Each number is 200 + 40 x the weight over its row's rms, rounded and kept within 0 to 999. Layers, rows and columns count from 0. The size before them is the row's rms in percent of the matrix's.

# layer 10 MLP down (transposed), 1920x384, rms 0.0641, rows 1271-1307, columns 96-191
102,222,262,195,209,231,200,251,255,189,215,205,238,275,181,228,247,208,202,182,173,218,220,188,237,217,219,271,181,227,290,212,160,242,193,234,237,257,230,184,225,263,224,257,224,216,211,172,200,208,168,195,97,160,159,183,138,149,144,214,218,173,195,164,151,192,216,257,167,174,151,199,117,191,149,162,183,201,219,219,131,225,153,231,237,231,192,203,130,196,123,176,235,186,199,175,199
105,250,126,165,212,197,235,148,235,181,217,154,186,177,243,158,272,127,153,164,150,177,187,219,206,192,263,147,191,237,171,237,173,160,182,186,196,185,141,204,216,212,149,307,197,204,134,205,265,230,231,183,197,227,188,148,220,205,134,244,294,212,174,205,219,245,210,208,177,182,220,205,226,137,169,200,146,114,199,204,354,133,153,269,128,188,210,216,243,209,236,241,257,153,189,170,137
112,108,186,231,153,240,201,218,146,263,188,184,163,254,243,187,200,246,222,165,281,288,135,245,165,224,110,258,177,224,227,240,202,182,199,177,209,175,205,216,183,200,203,194,216,159,254,233,186,184,183,164,133,235,239,189,209,216,228,206,254,162,183,224,203,241,137,276,228,156,190,116,214,230,216,192,174,172,280,172,220,206,226,217,255,187,213,243,149,204,240,237,166,232,251,213,169
106,192,232,253,162,207,175,249,191,159,220,127,273,235,278,230,218,181,386,175,279,156,291,166,173,204,156,212,143,145,163,151,153,179,171,205,187,152,166,258,170,210,181,184,116,194,283,155,156,203,288,226,263,167,187,254,281,207,217,165,196,219,192,212,232,251,211,167,225,223,192,232,176,151,155,224,203,208,205,174,192,167,225,265,219,229,152,186,238,302,197,248,260,157,244,169,178
101,190,214,195,182,206,229,156,170,149,266,273,179,155,113,300,149,188,206,230,196,89,208,196,158,211,212,211,218,240,147,239,150,119,242,155,178,208,193,148,183,144,235,134,214,204,170,181,253,245,265,207,109,212,217,163,192,206,185,138,205,223,245,218,210,209,165,268,208,194,178,183,192,214,222,238,159,156,175,215,219,217,224,203,147,248,223,235,237,154,225,195,191,217,167,244,175
095,223,218,280,246,215,136,262,248,217,168,208,261,238,275,216,208,57,248,142,188,255,184,142,189,228,232,161,157,141,183,218,242,262,258,188,192,197,244,304,258,231,317,256,215,196,158,187,192,173,205,174,160,238,181,267,206,191,245,160,237,175,241,212,261,268,197,173,180,177,102,233,193,121,207,133,223,265,292,227,178,129,146,265,143,228,140,229,174,233,230,204,158,246,202,201,265
094,243,201,262,142,229,178,150,200,217,219,198,141,175,146,194,141,146,167,208,217,112,161,187,200,184,195,236,150,285,146,236,154,268,174,155,172,251,122,267,230,243,237,220,268,240,208,221,161,190,166,179,237,210,210,190,152,204,208,169,199,182,288,171,193,207,221,239,203,194,208,215,119,195,211,203,251,133,142,115,203,168,172,141,200,190,155,136,174,174,268,220,228,239,153,154,213
100,214,150,145,213,235,222,223,205,197,223,259,134,160,149,281,191,138,148,185,245,187,185,210,141,289,193,296,193,202,233,193,208,174,115,189,217,211,195,202,243,180,284,255,201,245,212,228,239,239,251,207,102,128,227,278,203,264,184,166,242,202,191,182,175,221,203,140,251,198,232,182,341,163,261,226,171,161,226,195,218,174,148,179,144,182,222,183,211,216,269,246,197,202,156,156,183
096,212,201,288,246,144,165,174,206,215,215,211,161,176,146,212,176,184,155,202,251,108,168,244,199,204,220,254,172,129,229,223,145,198,187,125,245,186,224,238,207,242,180,196,188,193,252,214,195,233,144,213,92,227,285,155,181,204,155,282,199,168,193,132,205,197,202,175,236,146,189,249,163,187,216,283,186,198,193,255,145,236,219,151,204,229,237,181,176,245,239,188,207,187,142,218,238
092,190,200,274,156,170,180,263,265,165,276,267,144,161,121,153,220,251,339,243,161,187,210,196,240,190,187,257,200,221,158,247,225,157,284,136,240,268,81,213,196,145,234,228,179,213,258,204,159,118,241,134,198,149,194,231,248,154,247,223,199,196,228,167,250,254,207,218,185,211,177,241,219,211,194,210,219,202,154,123,166,254,151,205,242,153,178,267,262,184,214,267,208,150,213,196,203
092,186,221,259,214,232,191,170,211,231,192,234,223,202,229,191,204,250,135,183,172,216,180,198,167,263,244,239,186,250,270,174,285,263,246,173,177,167,137,159,211,159,211,244,209,210,191,226,234,245,141,200,191,267,181,182,208,160,252,264,280,205,254,130,148,177,223,212,153,266,189,249,245,158,175,186,198,246,237,186,188,117,189,196,224,168,198,172,194,207,277,213,188,243,153,211,219
097,198,201,205,197,207,173,141,216,127,229,103,284,231,223,176,171,111,150,196,172,166,201,166,123,230,154,228,194,241,191,212,217,275,272,171,208,209,194,219,148,178,215,257,182,169,208,223,233,171,263,212,95,179,238,234,179,182,107,217,157,233,217,211,143,180,257,212,172,149,195,229,210,251,170,182,204,158,241,164,145,173,197,166,225,146,225,261,190,264,139,193,209,129,214,207,228
097,235,133,201,156,243,196,191,162,157,158,253,165,243,249,285,211,228,131,210,272,217,186,225,240,119,209,145,182,162,155,173,315,228,220,219,209,194,189,174,207,156,205,168,208,161,199,218,232,168,179,188,246,172,249,209,192,235,259,172,155,175,256,183,142,193,217,176,162,162,237,186,225,262,235,254,198,178,225,159,111,238,190,176,168,172,243,182,206,273,174,207,234,177,182,169,134
104,232,169,261,152,154,253,252,220,238,195,220,300,213,220,157,223,179,266,181,253,168,199,134,180,229,214,238,246,126,156,188,173,219,191,240,179,214,160,233,193,260,185,192,255,187,237,228,208,180,217,145,177,196,312,142,253,201,187,269,184,214,182,163,197,142,268,212,184,159,214,143,133,166,158,189,155,201,198,216,186,213,203,203,176,193,161,158,214,178,170,238,220,219,175,212,201
108,265,156,216,208,262,218,216,208,176,218,175,271,231,194,222,233,155,159,187,228,227,279,149,162,174,257,280,190,259,176,238,222,249,178,171,294,225,206,164,250,241,137,187,255,153,254,115,269,164,165,186,203,147,230,246,189,201,192,266,169,163,166,137,128,162,193,256,253,230,143,214,170,188,212,172,143,258,214,201,215,257,259,172,193,193,190,251,154,165,222,166,250,198,205,267,261
094,178,176,165,202,215,234,214,282,169,189,195,186,173,133,211,231,229,105,231,230,204,180,189,269,185,214,190,246,263,160,136,262,211,192,180,266,191,199,138,219,167,185,204,137,200,280,164,198,192,209,142,135,198,156,196,203,269,247,179,198,217,162,161,248,185,199,217,273,121,235,216,203,195,164,252,161,271,207,167,212,256,206,185,184,216,241,268,172,210,212,186,224,179,145,160,260
133,253,163,228,220,172,228,265,160,235,210,144,245,142,285,114,214,241,205,126,151,218,271,197,253,219,173,115,185,219,226,239,141,215,250,149,259,206,217,164,226,202,179,167,204,214,158,277,162,182,196,213,224,222,187,195,166,307,255,156,182,212,181,217,147,225,243,195,200,226,82,186,172,157,242,199,273,247,218,201,200,181,230,204,196,177,191,214,210,175,212,200,186,123,105,247,126
105,209,172,229,264,217,293,281,253,257,162,249,228,244,126,240,198,179,158,256,213,219,169,240,222,235,225,240,201,156,116,136,182,236,180,147,254,211,136,264,173,212,133,159,171,278,268,177,159,147,228,228,166,264,211,228,214,243,197,221,213,242,174,245,247,220,192,216,208,162,234,145,217,189,185,168,194,170,196,217,161,219,172,161,236,229,180,284,208,226,232,237,157,247,209,171,328
106,230,151,271,261,207,138,185,196,248,248,140,223,187,219,143,223,177,163,230,244,188,275,176,267,218,216,166,222,167,239,187,166,210,117,191,205,156,200,227,287,174,194,236,174,181,212,170,155,101,188,225,213,234,193,279,190,204,215,149,201,203,218,182,219,255,204,226,298,181,167,169,160,190,217,235,204,233,216,170,217,175,149,196,225,204,173,178,209,234,136,196,255,239,234,198,227
095,203,159,197,217,151,252,173,252,235,143,179,209,190,213,180,221,203,250,236,137,194,145,263,146,129,200,200,134,161,216,209,165,206,196,257,246,198,150,202,293,213,195,157,186,192,223,186,175,264,185,177,206,163,253,170,207,191,275,222,211,198,242,142,208,217,161,57,212,235,168,120,134,258,134,203,166,279,184,158,155,146,219,189,195,218,215,221,177,149,225,183,106,231,200,231,246
091,224,196,125,189,236,177,253,170,249,235,200,207,197,194,127,212,204,205,223,197,242,209,165,179,211,206,172,217,201,240,200,230,155,155,274,188,193,241,173,221,252,204,200,246,255,282,235,186,207,252,178,223,218,141,126,288,183,158,169,138,179,186,216,212,257,164,145,163,240,147,271,213,224,199,138,276,211,210,176,191,188,239,166,232,163,190,201,233,156,183,261,185,278,241,118,182
103,323,217,230,246,198,197,151,174,206,179,175,188,176,218,163,239,208,207,202,161,228,158,176,219,255,217,179,195,185,186,192,209,206,210,190,175,228,248,229,189,207,262,183,247,237,129,207,151,204,185,208,237,141,177,253,197,205,222,187,258,192,265,138,156,252,173,181,209,206,204,207,167,220,276,218,174,150,170,148,192,237,228,217,178,234,243,139,181,133,204,250,189,244,181,235,185
094,255,224,194,217,233,199,264,217,178,88,183,189,241,186,167,96,249,120,174,171,224,219,195,168,254,206,158,248,251,173,172,264,261,284,223,211,189,150,249,191,257,148,215,186,187,174,182,158,166,159,210,241,135,211,208,235,183,155,202,140,205,184,200,202,168,197,201,270,179,143,230,217,206,126,162,223,164,268,221,203,222,218,282,183,160,161,175,247,212,234,142,198,216,202,192,225
102,150,179,154,257,193,236,208,238,217,258,229,180,248,173,210,242,124,194,171,167,213,192,216,169,202,201,262,253,201,178,185,199,227,160,235,212,259,184,254,155,108,140,193,256,186,232,160,222,184,218,248,187,219,224,236,172,232,147,154,172,162,204,204,216,230,239,230,179,214,162,271,170,158,179,190,206,193,184,297,264,237,189,180,242,193,256,185,231,142,147,246,202,119,216,196,160
097,237,209,130,145,151,173,286,244,186,212,236,167,191,186,133,184,90,300,158,206,257,202,226,209,211,221,209,229,256,292,183,245,215,282,201,248,222,199,269,222,222,205,278,185,210,158,199,144,215,253,170,265,190,165,162,206,188,114,262,265,255,230,224,194,239,282,221,219,158,119,231,242,255,206,133,216,127,257,234,189,171,192,194,180,138,187,207,228,256,177,198,258,215,200,234,223
110,229,191,185,210,123,176,268,180,161,239,268,298,120,208,191,203,96,211,254,146,213,202,235,192,242,230,188,245,245,158,192,230,130,265,199,164,179,161,184,204,218,176,188,243,211,196,268,128,165,129,251,241,174,142,257,177,218,181,185,224,153,216,263,144,305,246,291,247,303,183,111,220,222,220,174,187,103,200,154,224,220,158,244,160,167,176,114,173,236,210,202,187,80,160,199,191
109,171,211,204,234,244,190,203,182,202,225,175,237,221,232,142,165,197,254,181,190,268,197,221,164,256,221,253,195,207,192,163,219,211,205,133,221,221,202,157,204,208,206,136,246,185,282,174,214,179,209,196,208,211,130,121,251,205,166,207,166,182,259,203,265,202,222,193,186,179,164,259,224,243,190,257,232,214,143,224,184,178,203,174,223,226,252,244,223,203,259,257,255,243,232,218,233
097,178,233,170,164,201,229,203,207,227,119,194,230,152,168,200,134,259,175,219,141,155,279,240,224,144,193,168,141,160,191,156,121,215,194,212,188,180,223,252,145,252,275,191,230,217,150,188,171,277,192,306,250,179,170,240,146,199,203,210,233,214,224,66,226,124,183,239,287,242,178,171,101,204,291,177,180,161,157,137,157,220,179,148,180,192,281,124,186,163,195,192,226,238,209,231,263
100,186,112,248,218,217,236,148,253,226,227,246,188,201,256,233,255,205,161,175,203,206,154,224,240,186,254,162,175,190,219,151,192,209,231,218,198,260,172,254,211,154,181,273,183,242,232,146,190,213,225,147,170,194,209,201,156,250,188,236,121,242,170,225,173,178,180,204,245,86,206,256,179,211,242,221,170,164,176,142,222,178,206,208,206,153,158,52,207,247,167,251,182,224,203,243,244
107,232,169,167,242,238,128,194,163,199,247,234,159,263,220,226,263,109,116,155,262,177,204,232,139,217,219,270,232,245,206,220,271,184,183,216,172,160,246,203,170,215,137,190,176,192,125,187,194,139,197,153,146,299,164,169,173,200,156,219,187,164,221,232,205,225,235,167,131,123,275,165,200,157,230,266,251,186,166,234,186,240,210,202,246,220,145,180,178,231,94,202,180,199,216,243,213
104,132,235,251,189,213,245,161,222,217,197,217,218,213,162,208,186,163,186,126,191,176,170,254,189,216,225,145,336,193,232,206,222,218,257,155,216,218,118,229,146,236,203,195,223,190,258,219,181,261,223,227,151,112,183,272,148,202,102,184,167,234,244,253,261,219,161,220,195,216,182,246,150,164,226,229,246,245,182,179,203,123,219,214,163,239,218,191,229,182,260,297,177,212,198,173,206
097,209,161,221,171,244,238,230,168,173,200,234,250,256,251,173,180,228,194,158,149,211,238,192,174,233,186,219,205,167,162,200,188,219,254,169,212,187,201,163,241,79,252,180,175,187,190,232,173,237,193,225,204,207,162,238,155,212,226,227,161,159,143,182,313,188,138,183,210,250,128,131,218,133,174,203,176,287,212,187,177,268,222,161,218,215,216,163,138,198,152,222,174,180,223,152,193
098,230,204,162,135,208,158,149,242,214,107,196,185,224,265,167,160,181,165,229,229,247,120,234,232,143,146,220,265,164,175,281,160,208,170,222,196,248,212,243,143,186,184,192,116,214,196,176,277,222,180,197,200,188,201,260,159,261,184,168,226,200,217,185,256,264,144,146,183,179,243,153,177,179,229,197,193,197,227,172,198,210,239,229,184,147,176,156,93,232,187,209,183,161,111,146,267
088,141,238,203,151,242,218,228,210,220,157,206,181,209,188,117,244,178,279,193,199,159,180,219,139,167,168,243,254,237,210,207,138,222,249,246,187,121,201,168,185,171,150,166,184,245,196,178,206,181,183,237,212,220,237,201,157,246,241,195,201,181,185,252,217,158,175,194,165,182,190,212,199,187,252,212,238,237,125,184,201,195,139,233,164,174,226,217,260,186,176,198,186,215,159,199,273
108,185,182,241,166,166,289,195,180,205,266,221,233,197,185,218,156,237,235,264,276,195,262,207,157,142,238,186,173,221,204,205,246,155,240,166,212,188,273,206,195,287,268,172,175,186,148,148,269,119,248,149,247,193,257,200,176,230,130,143,209,175,175,190,307,159,106,203,264,167,184,184,177,184,188,244,257,162,224,162,191,197,156,245,146,248,196,216,162,297,167,234,171,212,202,234,197
095,188,237,160,171,150,220,177,195,240,243,139,162,240,278,166,222,175,158,186,162,204,178,189,153,193,201,275,153,221,224,213,212,179,145,197,193,177,81,215,216,135,204,221,177,237,262,251,163,257,199,115,155,205,111,160,181,196,252,241,269,209,187,226,164,221,184,183,165,235,230,247,169,165,206,198,199,231,178,227,234,231,172,197,131,139,143,279,228,194,245,176,229,233,196,243,239
099,213,178,265,170,160,212,219,157,153,143,219,191,226,206,145,186,230,232,185,235,164,140,214,150,205,232,144,188,159,277,132,230,203,173,173,222,148,200,249,294,257,176,252,222,202,255,210,197,177,191,306,232,236,211,230,73,211,206,177,221,260,224,157,226,189,160,137,203,171,200,240,200,183,238,213,198,207,229,227,156,215,146,239,229,218,192,267,218,215,137,205,143,195,165,177,239
# layer 10 MLP up, 1920x384, rms 0.136, rows 1272-1307, columns 96-191
104,217,173,153,241,180,196,160,161,267,210,145,169,184,205,209,187,238,229,206,212,251,161,194,171,191,255,233,205,181,268,168,181,191,275,200,210,213,234,128,276,163,141,141,98,159,196,179,273,210,192,228,248,226,152,189,234,141,221,168,197,169,205,185,235,199,169,209,153,122,191,119,227,261,152,182,195,143,205,214,159,210,196,202,195,188,217,257,232,152,224,197,194,262,241,211,219
111,160,175,174,210,192,128,184,189,122,190,279,207,168,195,205,177,155,105,174,178,216,170,237,225,241,177,265,143,182,227,259,202,207,201,216,154,189,178,206,206,122,169,138,201,215,196,194,159,206,202,175,173,228,169,169,208,238,220,168,214,254,238,235,260,199,183,207,191,223,193,187,217,208,244,299,169,196,275,172,146,254,243,181,205,236,156,170,192,155,147,189,230,267,162,212,183
106,212,188,203,210,187,156,178,172,202,268,181,191,191,217,186,187,138,226,222,253,196,187,220,188,265,255,233,211,239,194,254,92,231,254,117,188,187,155,162,153,165,161,198,167,183,190,167,202,149,204,83,214,203,161,146,177,193,232,164,228,207,160,231,218,184,141,226,241,214,228,138,168,185,178,233,237,200,212,187,188,138,184,208,206,195,228,139,157,200,220,165,225,215,212,233,136
098,220,161,258,177,137,242,261,312,248,184,198,215,187,235,265,184,141,232,180,210,264,176,202,210,148,184,210,190,146,247,188,210,167,159,279,207,260,200,117,282,199,270,234,166,212,243,176,245,243,220,170,202,221,238,214,267,206,227,174,197,231,143,226,100,153,294,137,209,157,164,185,207,208,203,247,235,166,336,191,269,187,213,145,188,235,169,183,204,213,184,247,208,246,241,146,157
101,192,181,169,193,212,186,204,175,188,216,167,229,190,238,207,223,219,153,179,189,188,171,186,164,225,150,243,133,254,153,244,166,143,213,184,171,211,294,294,148,180,229,211,147,193,239,171,225,131,136,214,147,156,110,154,213,212,190,245,168,228,176,226,156,195,215,268,199,257,177,218,152,267,174,215,254,228,194,135,190,189,195,230,190,223,297,231,299,182,127,131,167,207,206,195,192
096,214,223,167,256,253,169,232,177,126,170,153,160,188,189,218,173,140,212,242,196,194,178,147,164,197,195,263,175,264,203,153,134,212,217,216,265,173,203,191,152,252,220,235,156,261,161,192,177,162,157,226,147,136,190,195,190,198,165,212,192,172,161,255,242,220,190,222,199,151,220,288,189,183,201,248,189,180,224,280,225,170,186,158,233,196,141,260,238,202,230,168,216,221,155,226,230
102,177,125,214,269,169,205,331,141,154,205,227,250,201,111,192,202,257,176,178,121,226,202,252,178,133,179,222,186,166,177,233,143,230,149,197,223,151,194,218,259,270,230,148,202,203,240,210,251,153,218,168,182,265,231,202,170,192,146,165,146,213,233,248,178,158,175,166,185,181,276,223,250,274,196,207,205,216,196,236,193,209,192,337,213,262,213,99,209,225,145,242,180,124,231,157,184
106,146,170,205,195,173,202,188,206,178,200,157,232,184,201,251,278,203,158,141,212,195,211,228,251,200,152,212,181,236,225,197,188,205,213,199,194,172,180,166,180,218,216,189,203,238,149,194,270,200,202,157,194,153,190,194,265,219,165,237,184,212,186,223,317,189,193,235,242,140,220,229,180,220,193,122,118,201,190,193,199,170,197,203,184,212,275,199,157,173,159,280,253,105,232,167,175
098,130,161,171,224,140,219,216,179,187,236,179,184,230,295,155,223,140,192,114,170,233,212,198,269,217,258,147,207,172,221,151,167,204,182,192,146,230,161,178,150,224,212,220,242,182,110,215,239,259,209,197,227,245,201,182,218,201,140,242,267,172,107,186,164,229,285,160,202,148,270,179,165,178,135,116,179,268,215,251,206,109,225,205,182,234,181,263,262,264,226,177,197,188,175,141,231
096,221,174,180,153,247,186,221,138,216,178,178,199,118,228,206,230,171,214,165,143,199,215,169,254,148,176,206,183,209,191,191,223,221,189,239,193,243,200,153,196,201,181,152,239,171,207,221,187,200,268,233,150,149,226,198,226,216,165,180,172,162,218,258,244,128,207,242,172,224,212,148,235,191,196,222,167,172,207,218,207,134,172,146,198,268,178,238,207,242,206,192,241,196,233,184,217
101,185,183,285,158,250,132,245,178,173,160,242,220,217,209,145,186,170,189,230,210,278,192,173,124,177,266,196,180,160,157,225,259,217,191,230,227,187,242,187,227,245,253,183,192,237,243,217,201,246,159,201,190,230,235,195,207,186,183,229,204,213,225,210,237,225,237,265,240,159,196,116,173,189,187,160,198,258,208,199,208,230,208,221,193,191,194,206,235,198,183,103,250,200,198,146,223
095,210,250,210,274,155,152,203,231,196,216,173,246,147,167,181,191,173,239,234,111,139,217,219,145,212,305,275,184,188,151,219,236,153,222,294,164,219,219,223,183,166,179,270,256,202,176,144,220,250,185,236,169,230,196,215,215,191,252,204,240,92,178,226,217,142,241,119,259,186,235,194,185,162,286,200,203,195,202,176,209,233,252,178,226,181,173,178,170,271,190,167,203,213,304,262,213
105,258,144,231,233,165,144,216,168,190,171,148,188,226,151,116,183,201,231,169,185,209,193,220,163,227,253,178,194,172,300,131,187,180,249,172,129,241,191,176,153,188,176,240,113,192,167,234,157,175,271,213,177,196,153,196,207,186,258,234,210,203,230,182,196,176,191,215,213,171,222,157,167,296,230,199,215,112,217,167,198,293,179,147,161,248,196,214,151,150,214,228,177,234,259,160,170
104,277,186,179,200,155,170,189,206,201,156,198,195,186,175,262,178,145,232,173,244,270,240,261,149,188,286,225,123,215,257,124,181,221,159,289,272,249,194,177,196,176,176,217,215,165,159,185,211,196,152,158,318,142,192,212,202,198,190,270,136,150,182,216,146,201,197,95,203,227,165,203,205,161,178,197,186,227,150,241,260,254,211,257,205,195,230,125,227,240,127,189,185,243,176,218,175
100,234,197,133,237,132,120,181,197,206,242,195,211,278,220,210,214,165,182,281,139,200,196,197,164,215,72,222,236,190,194,220,135,165,154,193,220,203,212,215,265,208,223,206,161,200,112,162,157,180,138,269,255,204,196,239,152,207,192,275,148,188,247,273,194,231,194,170,192,147,121,195,140,152,204,174,232,251,250,271,205,195,236,173,187,207,174,271,253,220,139,161,217,214,240,196,139
128,160,263,249,190,122,220,183,167,177,128,167,173,213,277,99,168,268,238,212,189,234,224,203,202,201,113,172,170,197,199,207,197,220,196,256,211,175,159,204,208,157,166,167,255,151,61,186,186,211,239,178,246,173,199,221,192,189,155,185,240,254,125,200,164,191,227,212,153,168,106,253,222,282,197,239,273,163,232,227,199,149,234,158,233,249,216,207,100,175,230,182,245,160,85,206,129
107,193,237,176,108,206,219,185,176,202,199,201,164,186,173,205,237,142,189,156,236,159,215,197,176,197,155,228,188,181,144,263,142,184,202,227,225,132,162,189,157,271,151,127,174,232,153,287,106,207,136,259,222,256,170,201,256,168,189,236,197,219,233,221,272,174,232,260,272,124,205,143,177,205,215,171,236,200,153,203,244,191,267,250,213,233,173,212,149,167,193,184,166,192,247,180,213
107,192,181,212,212,243,263,227,141,162,175,212,228,221,235,214,174,205,245,185,193,205,167,248,262,202,168,272,205,233,183,197,109,183,212,288,180,220,139,135,244,151,194,183,208,166,178,210,223,218,175,153,128,243,212,226,208,217,235,233,142,171,185,219,313,172,196,237,202,211,118,172,176,252,194,155,231,194,180,266,212,169,202,201,217,212,197,173,245,233,256,186,273,209,166,250,197
101,175,205,201,185,213,256,232,172,160,215,188,216,181,188,150,188,248,238,208,200,161,229,113,226,281,166,215,245,144,225,190,135,166,176,176,224,173,150,220,111,195,231,130,258,249,209,286,243,221,262,216,179,203,179,172,211,153,191,204,261,153,171,259,243,205,201,236,144,180,293,127,194,193,188,259,214,144,254,233,173,196,200,192,158,232,220,148,236,244,187,206,298,270,263,192,191
095,178,242,145,245,223,227,223,242,183,220,184,201,147,190,181,206,171,195,186,144,193,208,140,167,247,231,178,230,215,217,207,190,139,230,150,197,231,288,204,220,229,227,272,178,131,210,210,221,274,162,116,218,169,229,167,257,221,215,218,207,144,150,220,201,190,219,163,175,180,239,178,189,248,160,239,119,164,241,110,158,188,228,130,216,246,223,191,181,183,170,255,183,191,101,258,144
102,120,165,149,157,262,141,194,238,197,217,224,267,196,213,170,245,157,213,217,203,276,236,193,191,229,225,221,166,165,198,217,154,171,154,202,149,127,195,186,214,204,208,215,155,147,174,169,241,201,181,245,230,291,118,185,180,208,167,162,230,236,160,236,221,265,256,213,175,183,202,96,200,236,262,205,125,254,168,277,213,226,262,176,207,216,243,193,160,189,193,168,199,220,225,126,208
100,168,240,181,260,185,180,220,182,227,188,189,295,148,253,172,258,239,169,173,160,223,96,221,238,238,186,203,221,165,227,249,213,186,139,178,214,175,182,143,206,200,230,248,165,173,278,161,219,243,206,190,251,242,257,241,173,243,201,269,215,194,234,153,248,252,148,187,210,209,218,196,218,222,255,226,167,264,182,138,189,242,226,169,210,222,131,217,187,141,153,183,189,166,173,177,183
096,168,230,243,176,189,182,179,247,148,234,216,182,141,193,145,246,228,204,218,203,134,152,199,245,206,80,252,163,198,199,139,186,201,259,181,185,201,179,168,259,211,215,252,246,221,241,176,211,200,234,185,156,204,182,170,198,212,172,234,226,208,181,131,216,184,236,269,251,143,198,173,198,181,182,239,226,206,106,142,196,186,221,197,223,201,240,181,192,316,198,175,221,210,150,156,247
098,222,257,242,235,177,163,179,149,215,251,170,204,234,175,203,221,171,248,241,269,231,128,212,193,177,142,180,192,174,185,185,220,99,180,218,221,198,261,155,186,223,142,282,169,276,200,241,187,187,152,147,196,223,176,174,215,172,221,155,158,185,150,167,193,100,283,176,186,235,272,172,189,260,246,284,197,156,264,187,166,183,197,196,157,230,215,227,192,243,222,220,178,205,243,192,180
107,154,226,144,204,129,261,240,204,159,277,257,230,213,196,78,255,200,179,202,208,185,215,220,203,154,103,190,148,170,215,135,217,215,182,197,192,183,230,223,225,255,209,175,218,188,206,170,205,256,215,232,323,201,161,222,155,137,226,209,255,153,278,213,264,200,206,119,217,187,211,143,171,192,174,184,144,190,202,135,181,246,224,200,181,196,217,177,250,240,185,241,252,161,169,124,256
105,150,185,188,194,185,141,219,150,209,207,198,176,240,182,212,226,177,186,210,147,206,222,156,178,149,152,154,143,276,220,204,126,97,135,224,142,133,259,200,240,196,245,114,203,173,151,208,203,188,227,181,240,260,162,184,244,245,255,168,233,217,224,263,289,233,243,193,215,204,202,198,243,123,231,209,215,216,171,248,175,237,206,177,202,184,191,211,234,229,214,304,205,252,268,243,177
098,227,195,252,161,177,162,204,208,213,132,282,196,226,247,174,181,134,219,198,199,149,214,175,205,224,242,267,170,262,221,200,249,178,184,254,175,217,209,232,139,171,222,220,119,256,226,178,118,226,141,184,160,259,273,161,174,201,197,292,189,160,212,184,237,151,196,262,177,222,228,207,218,166,187,235,191,218,150,263,215,174,196,262,144,111,240,178,245,208,199,241,226,185,196,205,246
100,233,179,207,168,209,210,164,202,186,199,204,116,183,248,157,182,229,191,220,180,248,228,161,250,248,220,203,135,260,246,155,232,255,185,203,183,169,142,178,197,197,229,159,166,199,190,182,248,166,229,149,213,222,156,231,169,189,277,202,188,176,128,212,227,212,225,161,280,146,150,232,184,200,193,162,212,108,193,229,257,191,242,143,178,126,188,203,236,203,256,179,208,197,200,222,162
104,170,159,180,203,157,214,146,109,155,198,188,133,127,202,169,247,213,143,201,242,107,156,225,231,260,240,190,246,234,179,220,191,243,168,139,178,149,199,230,196,166,248,284,193,223,169,205,195,213,181,247,158,247,259,228,217,183,188,226,176,164,199,179,135,179,252,292,131,200,195,202,174,223,229,200,208,191,240,240,163,202,198,164,202,161,215,247,188,204,204,206,176,214,256,209,151
092,273,232,188,213,205,188,183,241,205,267,259,187,101,212,183,153,190,145,204,216,163,270,196,232,250,190,200,135,199,292,218,233,147,217,220,192,210,217,186,163,229,210,251,222,216,162,214,230,288,138,104,217,193,160,225,193,215,246,173,238,289,215,205,152,174,265,169,145,212,207,200,249,164,286,269,217,117,205,265,200,191,221,197,182,241,177,176,158,187,221,129,128,198,220,152,238
104,221,150,255,137,194,161,230,226,168,250,239,345,221,244,135,165,198,170,196,203,195,96,214,236,186,198,188,140,192,218,208,167,102,203,209,244,142,143,177,169,154,162,289,126,210,142,244,175,263,236,186,264,171,301,226,212,234,177,108,112,185,222,218,220,201,223,243,202,175,203,201,154,122,217,252,175,136,266,202,266,112,196,271,235,194,174,192,195,246,208,203,235,244,184,136,212
099,175,140,157,144,198,183,140,172,190,155,207,203,163,216,237,196,128,231,199,247,170,146,260,138,202,216,197,201,217,258,201,116,202,146,251,171,205,183,185,110,225,196,229,192,139,221,224,236,200,295,128,70,204,170,158,181,230,184,140,212,175,220,249,219,250,159,103,212,199,145,208,169,128,179,234,249,180,222,192,186,221,158,61,244,189,269,195,146,203,179,172,172,217,219,252,215
091,212,215,229,242,181,156,203,175,136,200,287,257,222,146,239,206,196,284,169,264,231,143,164,229,245,260,234,161,153,166,236,240,182,178,163,183,187,160,207,173,242,207,197,259,144,228,191,188,202,228,69,166,261,195,188,258,178,261,211,261,201,161,188,134,254,188,218,277,211,246,237,160,264,250,218,218,188,219,170,226,175,142,192,268,233,150,237,143,204,183,157,196,182,159,264,240
108,207,152,159,201,175,170,237,219,265,246,193,246,186,251,212,158,142,222,237,132,251,251,211,166,238,233,222,213,232,181,224,172,253,188,109,189,157,180,214,155,205,257,208,171,182,213,171,175,183,216,163,215,222,246,207,140,237,213,204,231,229,146,178,214,198,172,138,195,124,163,175,175,193,275,214,211,184,211,205,176,148,212,223,119,250,158,195,222,144,174,172,65,258,185,212,185
103,195,225,234,196,254,181,223,217,114,200,173,187,199,270,215,200,239,149,254,174,228,236,147,280,161,320,158,201,273,131,181,255,179,178,171,208,181,141,212,252,292,167,208,204,145,269,182,177,177,194,125,194,185,217,159,217,208,239,266,215,282,176,202,211,97,156,175,232,226,222,200,212,179,212,161,176,232,225,221,159,218,219,198,190,246,170,240,131,194,171,155,208,184,202,145,206
099,199,180,211,163,170,168,201,240,225,207,195,238,152,202,139,189,185,264,192,185,178,118,119,199,282,285,244,176,139,313,174,241,133,210,223,135,174,248,225,193,151,184,98,154,139,228,230,193,252,194,235,193,202,175,160,215,158,224,182,264,250,254,160,118,143,230,185,205,195,198,209,149,208,198,135,230,214,156,234,259,194,184,167,192,249,215,169,152,160,140,129,160,225,228,186,189